{
  "d_model": 256,
  "n_head": 4,
  "n_kv_head": 1,
  "vocab_size": 8192,
  "activation": "swiglu",
  "norm": "rmsnorm",
  "schedule": "wsd",
  "doc_mask": true
}
Each number is 128 + 32 x the weight over its row's rms, rounded and kept within 0 to 255. Layers, rows and columns count from 0. Numbers have three digits each. The size before them is the row's rms in percent of the matrix's.

# layer 4 attention key, 64x256, rms 0.129, rows 42-63, columns 0-127
096:073146130100140089115162123107114093132147139100076119072107126058156141122154134104125129097167146139163093141090147131115153144155111066157132093154147123121063178111158123121131062107131153203197088136091099122160170131052149152143163139099118126169124168148129167066092154146188120089129121126131130151150147128077145144116144098137174090170142186157138158113115136161121174141056
100:111114147141171197172181082156141092167140173112120078191165129125154114144132152133133110101118112177179065120160119110098192099176087194123117181123089136136102154103137165157181107178185127114131190110115155119163086154148094145110181155114129090117110133119176158167091105147128063181126113143137116144163105136105158115176090083094069103080113127104165154086092194096125164124108
098:187208102147129144161152137097150207157131092123162084163124122098129071127118140110168180070102139128141116144105129097118108109091154134138121102155083151090140117145085119117126094150145098143078139133082108144122078136189140125084059188144125083109158154151128127129084180139118155169113140152138103109167162119070123137097112140153088194109098131121090128141121168156088087153044
103:140102162160139113133157095187126147130154157138119117108083131112102120176088134161131116110055110130099088131138190145099117157158127084119203092073113107148162135179144107097137172123096174105135138135119101150099130077133185150103172132172114187128181124114132139192096145122093084166098113190121069132099143118110119140115159085134139135134152095180113098161166136152132081148113
102:179183192108122071106117132106078130131108134075096133142108166127116090157100104152160153176106160153134106162121121130129127091174113113160115133136191141207110165080131112147135129164203180097075145148206116100144133133139181146112081173181130088141090105165205137184110131096095151151147103085129117136150100133151061154156156132107072140107146122117139147080149113140082132096183
094:112152107132114152130141073142131133133136146145137175159133100153078129166155139111110139060125130132063125155145123116141109050108142144123149140146132100141110109108133129121135127113131156189147167125147115080124123127125151139153143136218107159096076125107093140097095183112135145111053035111117110210096163138145112073205115131112130069149146103159087134143137179127148131080127
113:103128141093069094140150132141098156077128112101134096092130125187136092124077147124108150162115145065178143157106138142075178138182162170092120126121088146129204139171123103097173114107063136148172083168089128141132148103075169081114115184144175129098187188097165177106104163121098141078149141130129089120141150166146080150094108093181066113202139048140118179154101137183114154130097
097:122128175154109070128157178138102142138146179156064125134155118096083118111117145093158073114138126230139115121147140130078144122159090132080100114168074136116121158195137158117129143129149101150101119055119110155205149136098136150076119112060132124107116168121080139090156152095168145143119130136113105178126164140144136137105182196137184141115125065123122111154089130097118096149127
103:046151135123062115128092111124131138120148128130105169142158186073159134083152110124086156091154181074155156155107118090136113122180082147171148170094174118126132147095168164186188142152151166127152093152117084144183147150145103131129108109171134153101096104131095113138098171126148146137173137111121126172164135032160170112146148177156174146131114101113133137146200105110078196160120
117:141108124159126082158142076130104125122109146155157137134135141097165142121124118143207114167127081122109097116090083146088146150143147133053133158078135141120184149126181065060130046162161092128132066173085173146155084138136154193137142157106059097090118145143163127092146169154134131063135098176089102160109130174117119106123123124150083145113157131199144161115172128177049165071051
106:149128171096126048158100114132134159162148142063160097159172124181106172059117130151192081090194139117074039191199137121130145141169139105095154155151111124110177151151129103082125168115104109065113063154158142138101152106126129146146112121126109137148076130128153141124143133179105120080170159125171092089102140147161156085151069153112105105107125128121128154097152076152112112160158
123:181071175144129126163080141131142123127063121174140123147163110138094117140176142110147134133129175075138242102144118116082186117109147116109111105084077152081143062120129091129148140103131101162183087160122075125142099086090123158146085067160114130179101151121141121149158175204137128115117160129111157119110061164103139162180129127143105155113115113129170116112117147094183128069105
094:156151121106122135147068113085159076172124077150125105143109181139121108138118145176153180155243158161189145137139163111077096148121118122102142140074170135173073155098110127182125149177071110120108010140092151152106169108178106147127165154126103138163125080102135117110101070112162145129111170155099164142099120137143144146133128095139089137084152120098107145126047131152114073072090
112:116118121128097114138112142098142161056140124128137087091118104137137181083178113125099176172198080165150153167147144138158094133141130191088152142139082102055137120111123083190224104125157173081166139083130159113147117095114137065074127068106085118113129077175081099116108139191134145087169055132148116159132119127131173207156118115147138105173127148155116128154119082152162178133092
106:152158103187109247101079079108176074151129134088088148108136100104204141150102138145178134198150139111169143109145126138132151094051142094084146151143044125151139093129133131130128125113092120105130087104135069144128123137163110068200174115187100116161096138104095061128143118100182128081171144167110088163123162119150066163134097135059094141157078165097155124115077146116081123139168
116:144153189094123153153105142108117088161153192160160174105133116163169086051090100087138142154178077100110143115118152111105150135098086135128158151187053172164127132136153136054152125113124192116122132154100108165108146168112191132131094068167139153146083149090177107129145128133112150130146129065113184152125116166120107081196096151087148142086158127091149127099089139079085133093173
127:166132131154200156135074168080130127126094123122081124113121138157114123136125119084121142141161151111134094131134103101180129106148120160093153156161106187087141178071170097126161130132152146099102158135171116090181117170123118100110104147159110102188054138153135160127140127122130060112121178158069125135129119167090137167111202105119184137099092116122207125084099152129157174068132
104:160125069082152132096041113158182113115155093119163101117144110165112125119146182102098093130153104105152081119221171187085133081125075106166120116091178189186116105181183145146101178073150143132136106160106157111152100140170099157149202136113061093134105127134124156090146128172085137134064172105110126108110200103133126141096141089112123116086101144125093168179116129108169104155162
110:195172179111143100117065135110109077078114141085137130105143075151127140137167133099168155119107078131162094099119140127141114155150157134125088177129147151136082157153126165143195160081136128126140087121192118161145103147135144142076140188109140085114141087097175184131144162098159112127099164124121164128153129051176078141121112093101078158140118133136120108197176152134199157175147
103:145194097158187140114057087126167108151094111137170149143111117116167091140105204076144104117129125173098110109132189135089115120172142189129133158091090143131089123136143130120100119122108095107091130147141091141140141157096082147133092087086108082159114108129089141131208147180166109168127104137172176107133159182171197124157168106127140138116056111170132141094094167167135096147144
104:136165113143095129164114170128154088121134137094080184099143111135167106140147131159162091172078103181168092114101145072139078121107135148122157114141171158093122115060119098164107154123072064147154134104127113065123123113102137086134102170077090171100128108175143170071149124158132170114151116068120150149135117089151178130139123102170159169074117051072131112155180080095165141104137
113:173074104158129096109152136168130151087126064105082114183126123119093128092046121107149113141129147129138172144137123087055116154072091144148138100103110200125146098187145093181099142157150120125101076133195097156129145140106118142103153123124130146157170186133134149155144101156105130110069153125121131131086194084122185120144133123169144125169156111148120107157181133120104047163051
# layer 4 attention query, 256x256, rms 0.139, rows 43-63,107-127,171-191,235-255, columns 0-127
117:131112138117084135085104096120143148152176142149174155140087106192089102156060159122153138120128119072159200153161150188125096093115125130062106118136105114141176114095130113089156142190084149082145125188172101132108173130125135188127139124182104121120109094113091119153127169148134119114138138162150154156090158110167070083068160156160088159127099156125147133106155088150120076180134
118:155111137148117127101099121122130161166121085169101102132123139109041086131164073160117155180135099093085135187099131167112146176108102088109115119061109101131086148133147116127129153110160168181143126107139061139170092153127148143166137051120114138136158097073170118129090069124080142065107136070134070141126143172137096151101108092112144102098189156132124155112074163137022122139130
123:077108125111130144087175122100134142156073119136070110094092110082095101128206110119120121173150154151107133120118100119116099132164152121081113124186092083100178121067137149099093128140139051130114056141105096052146152157123118153108133141149092147164131103074111144079151205149176074105138155170150090156141132184111133102113142125179148110132096137140116137088122103170166136118141
105:112119088127111113103111127178146141082110160153142163165066118154154135152161169141098092116158125049114143101090082135131093119088136130151086137125087156104112132109120139195146173154125114116158142135143135180107105096156134114138165199162044214123156211134141174100123142148102130102117159123178174081098132086182148156101094078100195204110102128118170109081132090131117070100168
115:164143128132121137092101121125134091135145122093174121080093108090144103169170115120192131112118096164082096159137170109123199134205195142117098126120143118202135161103107060161156147193156115121076098100114118118153104117039200102120145150112179100210142116114094115217151110134109165136114132109152152122140164099115145148138134083102094154132163120088121150158137113106137157176076
117:115146143146208111131163130147104194103141090151095070111183121148117180121200124169125160135072095106142100141139125106153095129151139125093142116157071101113138137108115080143172144130117098127167127178148177083124092081159120086171082159103171118145154112194150063166119187069132154131144155135169085057099167158115133148143180144123126158053144164084067113162115112151153092100127
126:129107149156119150143100132119155162147141095110238119210134135100130128150169184063111142128150169184156180106162161092145086131032179084136088107116147122096098148092078114157064109147153118159136115098137189060138102118128157157146099118091193169112140124083045086113118121103094175137144155151104166159129074102076202153155108109102104141136125197131171098186163108148163129137148
108:138166148139060129141183195138141116119159130179165147129092086154149040126079084147116116080156096101185184093142081155128116117121133150117151116174129131065134093186125116093109085151098132108171155129161128079114154139089130101086111109146177111148146125175141164148114072116079148169119108103091136153158202157148116090130141088140090094148167108093150128100108139103174150135076
109:125136119079083122079174115111196128119117160189139167201074158084122136123139086108138145143093117108141189083150146124133118154177132178157053163144133185174119091135132108131125153102107087153162188098137092125121125111128111140131128069156110140126174157118158141143121163119098153161119078165120136093104180128129143145186136074142235188193185108150161148121094092120153172142135
117:086104157147141135170080132130105110126089129070141138178122092194114179110130158162163086131112089126083110165070159035124130111198147149119183107202149128184116162088128125135115118117019138137122119127140124119139121166092149117094122083147105124154100121155139118120127136119175099140140134158073109086127110072116181087150129110103174126214138114114148143168119172067071095103094
122:125132114134073145124148124151111076123122135115151125119179115109129048149117169108134103148162122106128165148074120130154063088135127145021132124136116212070155098120140075127099144163186095154093103158132115112129175142127111118107163156080145103114051160182096178109075108151134155145120158141095095159208172137111093113119090131104051107101159088098132167101124092058160125136134
116:110119117092158187108162141148177109092116100128154137170113172113103147067095148105117168141122097153164167157153108101112127131095115089115108199140151158163104108139186130105149132153060116151104168088117138176132137195137135108130139042124073123076112126095107224073090150142120116162136104128120086103155130130146124160106171109083113129146107097136149127129080137131190150109108
119:178098128073092110103130160112111119172113195149127159105143099130155137162139092135142089166146171131109157192091114119118123120194102099124124134078163155165071161062139109081090141082143153156129095059134123099152080104175165112158064139092148067142118174138102134132148135156160092119113131147083202158175109159123170112139101093128079078149078133115089153129111131158183129030181
115:135083079120103077142147088070117102110109155120168124110126096114144112112066165114158140096111095114155092083111176181144130169197081143109129160134146169156179099165169169136166075158136111145175123127215139108095195113160107130109162117147093089136102136129154107136137048128179096152118157131143142194151119138135094084119191067136132122154125085128151190128143135080136096168154
129:145135132098091135142125135173128110140113117102094149104185069109103084165145181103103080122176087136163169125153165117110142150188158134169137106196148135141127136076172184148151123146145180126105109106180137112124102138141103130169205138155201094177062106122134126161152117149151137149142149132061101094195134174129112096039143123101133164165105115079110159084129159101132101178127
139:138117121154132130104104099090140124096167151134175092100142103092134161105075101129095103180174173201100086168150126140146176137178097118131149135103159159121097128116154079110119149167126161123093111171171136111122104120071120072121099110124104089155148080157098137112141082089156116093099148061128077167116150153149116173171142081106133100124093124140126110126084148089153143116104
119:134147088123106105109130108105076207197157128102178086085126138126111122200125164074047156137089094146124084205153142131169100112103164138111120131155191115122162109128119082138078186208064175143078133130154084153072156118132178116152120086136110172101133155125112154080139132138101084107125079098106097144136088159129094085095141110137122107106151124190104142140107165133100139124082
116:089128117175122123148155136179105142154182145102135138145109123155109150169095136123081136120117210091108109189161120154191106086142141178110125110106120191123080153122102137085109163144149155114134116208131136128088138124114119110145125108107157151129099169153125062157141153068130094102109143119060121171095111108114132172129139123127121067159120160191127159145049155058175100127083
128:129122164111184117059103124097140157118109107074142068099124116134126132085120138134192097152123182151120195104133130078149150251134120161136158185130127140121123163111171153158127195148117115125059126111136131118094093129124086076158099143125124141134062107125096124058153145165155102127118106154114116105183179133124098160075168169174122166110095162115102121115124170160133147142111
110:167102156113149089150054149129095166150115086181157102138087150118112109126117167179152161123122166130144128098122088089179104138108170145106147075143124123139116114106123111089103076161117083062255104136114062128125138206128155119135115094170107158158143107171125163176112130170139113150170112158092121172149123129158161085146159135167153101116170103083135133162132104130150122079153
132:159056165148141110148122139120160116119135172121096126105108161159121110075136120170053074089074156135167138097084124165094120142072178137138150144120113157098118162205129138140115110129125061096118143091089149137162119124168176128122133138117135093164194098123151171179087139187169151135138056100112164082119151070105103076103100139120137214086112116138077086142155116148112043104090
098:080150149133129133097132134138135118148127139186082145155116095123148171109141126137107172015145091119164106176091172131114139157105072110091139171155125128152130117054142132094185132098146162117140153139122123146143151127136126177114137084106127175110104096124160109104119137101112176157163115101123099096148115153142158130123136167146180090131106186057135087122141135142152140152069
090:116170108163176104096101117141089095145131115123134085134138141121123081152096138161119057167146164117126113150137130125094129138161131153179127084115130106165163141144086172116095095136140082122175072167130092143160116143139111118081126184142128129126165122128209152126106152147089145150131110111109155192129099161104124124113144140155150073100085084126115132163037060103092117140094
086:165127083176126101084104160109154160077112102150164113098151022180174177122214169114173061134090169143066105114160134174155129078144125139109123120132146152121111139136088174106107070103052125073080104118152146181069107141131131116082159200163081141112106116157114129117104052104110100120124101122151124115101162157142164123115154103102129148177139129106100117131105154143083121208115
107:075160145168141137096077114149043136148119146139116110101148135103142139152129082113107106093118134084120148150134132126095134148190105162160084137103086127169111134138123092198184097113131213101178147097173094169130110097122109143154113144119178119141156117145086110145149179130174181095154098100105075219144139109185106136124084125121166111078141139086146079151147110124183182113169
091:086129171138148138144138131126182094149090124140117131114075066138133106136096128158106107069215145178129068131127121124122086090127182129091142131168118149098118132106123106128084172171189133122070155141085133132157148089157129144148135095194170089120080135153092146142102124197127161189125172122090157115109172100134089117110166113125131181199139152149144176086189074146167114071128
098:107089096123139117136135116078102140101107109160121130073147145135149152155125144078150142121170113180093096183134116071119131041133155079186110129125178146131202143125143132144145139136091143129116148175112163165138137139119148104192103183069086159101150146108118152125143111079090141089126133172129103088123103089188114101139093144094202152115110124125118117188103129155143096162150
109:157111138142184115122086110134156134143102140126122093143173207087118122145130143174132120173140168180146117155127134118088145097173143131155138158152091155152137136089161080200103083113160133114135137090162139130156073176114167123148107057105123086142110144202059156145185141163143138172097103112080129120164141173142132156086192085147170186077143154037111123178136102123161116103115
110:093092147076100127151149186129107110211176090161160128088089087130109116158156123107118178168197138124147110106087126105149127106159109146110131111119129144160181157062148089125091081128143134114169085067088117187194134171095118159168111135129151105176059109171114076138124061125130160151148186133104095154123103135110109181074196138140109113129105206136162173194162161139130162101148
091:151108170092168065152187107118147142145110153129088126133109095083140142120125101136163169213131115173143129086091146115125095113185120135129157164126102111108159142087152085088118118092114136062141090079143087126131101161136108150153119093210090131134142150155145137106172141135162105183145180176168054169126215180100175164099169120116112093101096187128164110144142146169116203097098
116:182092105087101066144129178157099123150109131051186126067192114147142158137168112108164142184178140131123092146149148204122114192143141154080167139137137129124114155090070085115098104135169115104111128156165144126083105122129153108147110103086147020110080102089148139133189105157097166145137182108091098131154146088095137112097155156170118174141136141190121107104172107141163104159099
111:079103126131069127104134151172102175176129118174116109096133136135076100183147143131074105134093148137107113084144138141121211120128092169116067089116117154134141137077097146110075103156120167161207135138098153163136122090128083103169119158110161123135108121198113132177111087157122139103133176106138117107132059156119100136136160120160156086105117068102156138160090142080128094084071
120:068135072165155117111137103137131157149154109115126129111124110116132099162144200154107160109114134127134153135074074144129119109160083124129152089132147108132096104094131156131106132179114142138162140183168116052089115120135093116162155145155150147076180095104056075115151137086154114155129163100137108107142156144168049155133090066130083081088092130111088103076092162097116155115057
130:107068058139127136133157117127156189115170075119105097134163187104099129155217064112170145145130179180193096135131135141154098099150091137125092169159173091056148143088137098157172078131112140133130126077186155111140135118110083107102124076082133141084160044218112134098111127145149126147137097160149096132112116169068176101112125127091090108146094118140110123154106137153145122136124
123:120176083131181124104110068094164113154197143062062195131116122175175165138128143165099102215132154183090085168158108117121064106086119158162082158103103118134051124179082136149122106145065110108094131119155148131112157122173114080178129099124104120089157136125099131096165143154114114099104084127170129115118143100150078152080061121107129117113071129157119093123140146121109092175159
109:080179132140147114101109128109160070115102122169085141162110180138172065108110136153159101112172094186098099092167140152089167143119152115139090122147100079131122132164119163075171123118113095155150082144123088164126070134194102128139116090131158124179163148106182108154166172114183160166094132142123124108125103133180097142154146172084113128103177184160104188150143141190043116109151
110:180173124219150141136082132101123114124125148129173061100090080103110139174112114128132054092141231164139122117159168125156147119147154162136127137157162164125144157092150126110092190093168117138146129161132101094125199122144075112104132170129137134122112109139109106098099069105129144095105156145069113173124112147133143124126160059143155175127094092128141116118121103120181167093167
112:115101166075120093119159124141156156117174107041177120131060143142127108130114143119130115105116120137100103197133109137139117141118141079175146057121114109165139121213160142150114123173095178142035048129108157177127134152123121173150165118097147132131151129101141116107168132146116165152105109132108113178101163121155150162040145096117162092155094183129200127145141138102106118143139
110:147080127164075097138168118156119125099119148081135155153105064073149100143050184113176149118139140139167161088090109134188129158144100114158065149091105115134145147145117145142165126166138103138168055179157100164140142169127116114134121176175141105197090165144096102127146097116114093129094103110150137146109102107184084109183062159145130106131153134169126110084127154155099127131130
108:151181153123088153093031194104134082153113114089111137126124117139146159127110114112077111157068103122170099153172128115132178121123116165121135138131128142166178137095186109142103127130130140126127093120179100182151058178160103136132126106076063108143065081099120097133170100175149080127138106105149191110118132148169167146103161111176194166108098098217103144128144120166157099226146
113:151130084152096154119169105141129075110170131072187130089101139204151141135113143125079124099093170143148099131132122120173097119143095140102092133130174167085099122092094126114096186152085143183109150170193124141165167146112124091126147149143094143100135100079091150113158164173117059146107108138141104167064126121152119087112117088124076133139119094123144038143116137212142134141089
110:139121178178094141116068061144127155130113130107159145106085097150063144189167123120109138119123120157121077061128141204114158113137114101033104140109148137199209116129161140157127149136095139120163077121158105181154122140086133123112191191129160169236124138119122094142084158140142121135113126093081128146146169134166060096128143113082174126166113185128084121176141131118148145147135
102:109134027142106102141105121143160088069064138129174085144168104076135179121138150125103073105123040108141124140120138108127133108082149124128151136115162175122133102128113079132144093090150169161149105137154131090115127147123119137142192136137134190067128071144093084124124131093130118196169149101123045137146201099202134129168109091108189129166123123121111145114099164142116186059126
097:180016172144138082114132149136122074080159149146112097110123170125098153089186111115134085144153128135097107144124149141167130131162110109075052112159119116129165109142139154134126100196132167148164098165093104126082132132147104165108076125139119102129199106122097170135212120094134142068071110134112123124097098093129095098179127144071140128100141081117128122131092093121158150128090
101:092179140150104111130138167121142185130113102121140131150172109136185145119095147196153118148152105057138076133068152132054128077120157104110122129104124212119155133102164158110162118177115127075182150115153099146169152175093067110129118132162126162169124141160097121163104110079156155101140063103160108199124160069110164150152153183044167133151128124151154137152140153163111114082129
100:166112160114090089066170147124144127108142167122156114136129142218150133097096091081184136120138143209059118105128113133132115181135144086132126088145099170112185169169108147063146112158144075188034142175180082186136096093128121122118110133141199202153147133137176106154151078137145103149091152118082112144096092056099198142165098083192116125145144081109115099098142130166119118157128
099:130143132129151191173105191148126167196148103162149145175084166105108170137151155178154127116122138113125129103110124160105173140121134131133135177184082082087145102105134094138100142167131120130107176140137080185115119140056150147123183160108146079124154136134112099172169118155105065070143131150178118079113175158078118111169072155073143115123194112148090107160101138128151144121126
096:154226155118102119130127144101111168126135133169065117089122109142129105119123156138115069156110118154143122105087111088104124118092088125127065008108126152169101114142163108100151099151131125023140116158158146075122147116146155094154119127080149166087215139119145122100092103121113101106098179104150197132135093145104083138185140108189162136117105176187076161067125152150131146090166
108:102191141107088105064070143068154091105148100099126142139097146128126098146175141104083155172084092139121146165133078144102116097126084098029179120076197128141148143121181140141189174161131146085174115179151157109138166175101145156147158197173124084046124078157195128145141127117083087145127134198142146139101152108142131119238121142125122110101130126110132147115114098142141075194116
086:168106104136150123105088118108148109117144148090154114100115102134129104130133117096133135124110131104133121138094171125158122134115167145164145088139124110166148100157107179114161076129170149081163084124165110189136130057206117137113123084116154195125188083135106091094110183141092074200070149118175085116146111180175144083139089083102115079138102158142127106089111171179177108117097
087:185128155094109226132035146091131122121123143128186159132175144109145198140130159167142112091105142116090127099138143138139125150167123097107098177103073174106099078085135136146116175144214137151108159167145150118175153116125064145138096105140127118115106108133118108117138139147092175139103134066116173089116161128118119078155118155095170104130122131107133132156114150095162136134100
094:116140076121122143149161114118093159104117149145154104096081110177120159181129141171152097130101050138151128037092093126107094061119115152081151134133183108175136113117196164162187150078102166166156105161179150106105160138134106138195104190146094114173090144127151145134160097156135156084117108220152166117115126111143077154128154172107169148135100097089092073085031127082120128180125
092:085108085134094111133151141133123134091145144104161150132032113139079103127117142073082143114111149132128149148154115188130123147121124123054122182117118069102132141167200149091125145080124110107123126107180168169178162095132175126102093154149133178119155139137108081097121174110143088164118129134112063103112153181175099135139093123170138148112153067134138122096140151123131141146117
098:117096142143140147099126205091124085092095113097095142131163177137112118173131147151181095151137123114184137131147151110143164129122145082069153159159102158115086138171160154095139140147138124143140155164081124164129071103176076142098138126141131099190116138153145165086148082131126164143133056093163131179115150152094182166042044113177135133143106102158163178091076129168180145134152
094:134176142144100148128094047134120129124111144098081165106125154116137121172137121149107113177117185120138117211217141176104136157103118109153146201121147081110141144117167143080026140137158094091127204133121075160100157134172070102150115162137100133119103171140168134193086116112173101125172181091122107122129118100193089141121127078123129177090156116127125125110129105101124145108127
095:138129118113179089103156122115128095116087153144129126145114195149169153066130137105141078057098123123049104144157150151114083118097144109203089118122151207125103141084121129074161131164166075128184110109125129089187179120141124146173128167126137136138154130135118170133165060116132135084180201087145140178136113117113089165205121174161138147119151139177104103134098140154129132083135
096:133153180152148164122132149129118141091130136194133146110100109126175109183098196123191154102137093132156114117118123129116138132187156166147118114133122107120125100175068056084184073162070088121091117126125140121128130098087105134161091134118105063098173143113143134194097141097083158086132131107151145096149152130130152090193147117137085142104116065142149155143111111048126138113155
098:156187101161134143167155070159169119078099128198069091164171146131100094141142128154122202129146179073120130194144143083082142134153127093093148100115148105151109135114129120111140109145182140066130140056106103092074137138105157101119216075155178101124154133125118125102136181122136143086170124112144131126128158103117130174092100126148076111171141165168077097162109144108138154179168
103:149094107109143110148171133136055133133153203052061127160096138149093152147123156147149124107124122092126150076131138122127137165104130143207198121173112147041154142132077138165140102146166207146134110119155104086125081111153142097164063184151100099122031068126143191092116130102107115100082157154133120127119124151139128151157167171091149185149122077097142122088141109179123058093132
101:074075138108141124083131168156153079133163141126116098156121124146087102160161072148118115144179107137158097161111130070138110138105122103112099141139151095191124076162074135151115160133110133102115117103089126116118150091159170105077146119157150182121101088118140141132121158146106128133103095151113091018155157122203094078139169142145164134094111125099143056154167092143115123081092
098:155190166098159174176155139099127159165147146108121136112151067103199120154133103171124146170122170142110130205119156146117124116084161102172086109149183168128145127150114095109150189122129092144120175164185143090092122120100169136081179159127134164133115106113133090153143139179184097088107162137102115123109099081106115117116112098110082092137136191077091138162115113111124115114195
106:104099157138169164120172160148100127121118154118129133147168126109133186193160141183077130142077124064165157103109128149160160145134151122134146172116092154084138168167138159111106153105147129120125152160123081141148086113076142146128133134086126092199155168091112069145092087092090150149078078184137137106112093087181081114144101165196094131038085124114098167155115125092056060112149
098:121132129114105053110120140109188126124150125125127123103102154094099149105132144144070117137127151128132168107146095147101116059081109184109091118116150015143083124058147098110123090156100131072117165142186183128148188202096144116129167119132185091099139131104117132168118161117094082062183153100134130052154121149132024186151148190121102094117166136155130119097091099056106159224088
091:138138207132122123063086069108116143145082113121123128119102092156101142198138077149125153160126143119063154126151094188153208098107145147037103109137108076083112149147106171109115103138098110101124107113135195118142115164131096128131106130100117077170146162150103134121147176167119164118182164097163123109132166089181137105157151091158125100152172143132158108164152110131109081084116
091:138159108142137119123131090123179112145100099145198096113090147135090133211128135140164104169130146144096136190143184096102074146097060196107089176100111191174097063082170116160045169102129156143101090152118151075124169176117151116197129157147118103044114133071090138086104104109151110107137137168067116121117148149182152138183172103105168094126144139127108152145133154134177176155101
095:105143109132133141172180119158147124175110140136078099103107148130070120145141095122135135148134129126126105130174092092093116164133113077100068113177083086129089112148117116154135119116141105123124081160114097104115179126168139147165116092132203128084153092174131135099167134148148175113108145097107170125147090145146174106149124155103121111190132200126129165132110135083140064137096
089:113137108131132138129193118194189131147061112078143108129141129151155132057134128093140168131092130093105163107155115148125124113096126070106093125183156183119127145106147141117118119058128173158148123052058145148146098122093184084125087167072140116164161105114119131114110138107128136093139112130125088100114097120177053152106089132068112140141180137198132119113101158169168106152157
099:116109093104079171124161162143089083084102122151085110133129113155065092122178135160185118126068085145150166101112133128144205124153139128085113077143147114118171170195169151077138127086131106127212125112163162113101084116113093149152231124102141107144126144088178095164109104116154120124101129095152104124062097113165099192091118171143118114069148099153137064115071123137105130120131
095:098064104148088178180132166096161177162109087130107129202150130120120118067134125136167188132143081110160107104126163091130076126113143109122127130129150087136176199157140156147152159088091084081107158098111110082191119171151077148089093105161132105165179157121152058149106086133181154096170120118179105119148117123111148099174152138169149153089173116197095190074116117143097133085127
093:175136091111126171126126136139088156117099134152095107126128132114127108093162111150132206095079137091176137141169084141124124085144145124105186101160057128132156076200147091135151071142140128106211080129078089108117034112146147118107111122165143132163155106156115115164145117144078084141162073143085102117135175149082139181181183121108172167102192105116099103120103185148091113151133
089:130067117146132118110094090155140138127125139189205123148127154161130177081171101095159138063147124193128115177111127161137076126142114100166132106123136131105149128112130154120092083167121154132124163092105191099154109151108130061104141108071133153152142156165157084128146078169117132161126112112049071169163094165101120076110137095111153156056085099226168140086093123131052171164123
076:114177161124081124084127112166118093097129133126094107084144127158150146146105096128112135068124087177117142150108132112113095135098077236126111149109117138132124092098131117097070136119124122102168121138144120088095131165158166101168126144038127132176172155157210106119164065173141110134130157126119108144148121156127067140172116048160180085069101194149167141153076118140056116147144
100:171120128138104142110099077157133148207140189149189117150123113124156165168176138151038172110141190093158173108092133129143116076100177155121077123131147111133117115073080109124113182146084172163132175172176125093069066146146145135163139152133140154162138142102088136112149108115131092116086084160215142133133138113135121136071142145106092145064090100141131098132106106168110117088146
088:162092108099126102106117113094147170143157101143219160144144130108105162123191098078043149152135116185131130131106163177101126180189192120108106155157156138218142133096121161156096128142165099135112158098140206121125102129110122123097130108114207159139166149113090105157092179145106169141103110020135097148188154155123131130105081104102148153106152089157129111081141119120157165111123
097:132122115154137132122178174087062104154112120130115136101095182154143127149131099132088153095166136099129135174140121086134141127098146133144096150092112111148101129159126170082116112139177206053144036166062097135176154115128163069110144101098041061184118182139107163134111073149110147074155102110129116189098106163122160176114140126133133168147118105135159188157072095112105130173148
090:168178095095118126151127112164046147167120118148086139135104059143113138102139157120137057130072156127157149176073071137149112117148090141110149084072111143148138122041156153209107093149108116128220087101207115127117096135076113109129038113100109128133100134067153116128094118149145170129101101116190103134136112152133124156093107119097148096197103119132107122172129167105109109139151
095:101103141129152184138164087099137155135089132161111142167153129119157068158145031112099175185153184115101155172127141211121130139129109118160133114153144170069108150195130138143141092105182175118141137128138140172117138120133138113149149144118183134062107145179156169179095179102122119129138117134148152081106120091087114063147140117134114138083153131164105133057120152087144129098067
098:129159097158057216167125137155121110130117091077140095138120093076128237180145116105143149122098114132156087184127098144109120132135132147075156130122096109121167088107116139169119130147060108149083102131167119119117138125175111129118181131178070114133160124066178165155160173138129094130148131124112178077157102134076185141153122158107164146141140151078123112116161139146104085206094
090:134120127131121135144151130142131068144141123141089110111090168086138159107181127187176150164170186153152112134136213136145066155106133070189096127076153133137093060184168095145110187215113159136062100139167086138180140058138091148164170134159119136039113095133132130132152119125186167154100119089149147169124134164138118138072157147170184130161056089075145112059168102110111125146101
096:112112172135183144080067130104056136111133178125166182151103132169166157096072098103115134112115112094125095135097107148171074116095158141044104143145081091176124155089128142136129165116135137134122152151141129124135160178112061134088182163128094204155155168131105182130134118156118141122108143065144097136092122110111126103157199153100185168151132132124129136114121144131122137109102
100:149129170095140129099128090146119138121109173089140156163085153208049110115134091173118150092098134102118159143118153145129130144159154143157138146160145115165071073168175131110028125126145169129086110054106202103127158128157067107078113112118184137073123133110114122092185175174124103206114117163094104092145105126081061083107127134112121126097159124163128176128106098086077157115129
091:146162141123150064167167077112134101170119107160129098137127099178118132187167154077079142122155052148109082082116119129149164146107137085179126122095110147103111130154138117103170134138109140197122095091075147103100115104116153135181172135157172123117182105152130164118112126132141142151147145127176090099110123109120122151115101097078121152108147131111125118087117166138126164104127
094:140139123095108119108177143123181101155073056190070169112109131082138149140074089113136130068132073167125098145091127104150108150112112100106158112141128078116080105075170128141121042114176165110090112118138102129148114110143157118137130091119110171109159134119126150110178126147132164143121132089129157136116187134129085148174110209135155155154127172101096118110114143115063150138081
088:128140125115171143176163074078133120119149138168134117092074141162147128129141111136177126132148164081179132103185134172208063125163154158101125128121153080115141136112101140060118143103170136141073139140108181155102137153159088130146101121142139115182120092097137148179096084134123115094109116129168167150129167090113171113114147125139153110151164099136125103150112133096132087153219
# layer 4 attention value, 64x256, rms 0.122, rows 0, columns 0-127
096:119163123098090148122091112139103180111142117161090114117143149163157177104072148138141095098138193088162117122126090150136119176114082203200160210138132148090175094083131078119146078111084082197101173197096141106100170112102114132141146148137154140151091141109128151139083048142145164083147112065137139129085136146110133149174146121159133101172159117141100122147120078137082121145124
# layer 4 attention output (transposed), 256x256, rms 0.15, rows 0,64, columns 0-127
109:159115126093149106123123102132181104151112077145116107137134113150101145130206124132122106137123143104117142159140112105112123125097160173101145097102041109079171101121094194108141114126100170099082131128150096178131132078118160131145153091096175175153174138128081061151107095135187098134152133085135125064153177127161100054130113148114104109057123174137150076145070155119111157152170
106:119122156176126158176143138151151106132138181087161207144129124070178082186141110135110093130138102194129111142116156129106142113127104075098116132138145092178105160141163099104117122133166145110191076093171083136161137137122067123121112107167119128154132123114147135137168140160096097143123150177115164165128122096114137151096152114098161127184097134136113147126184181128095140094111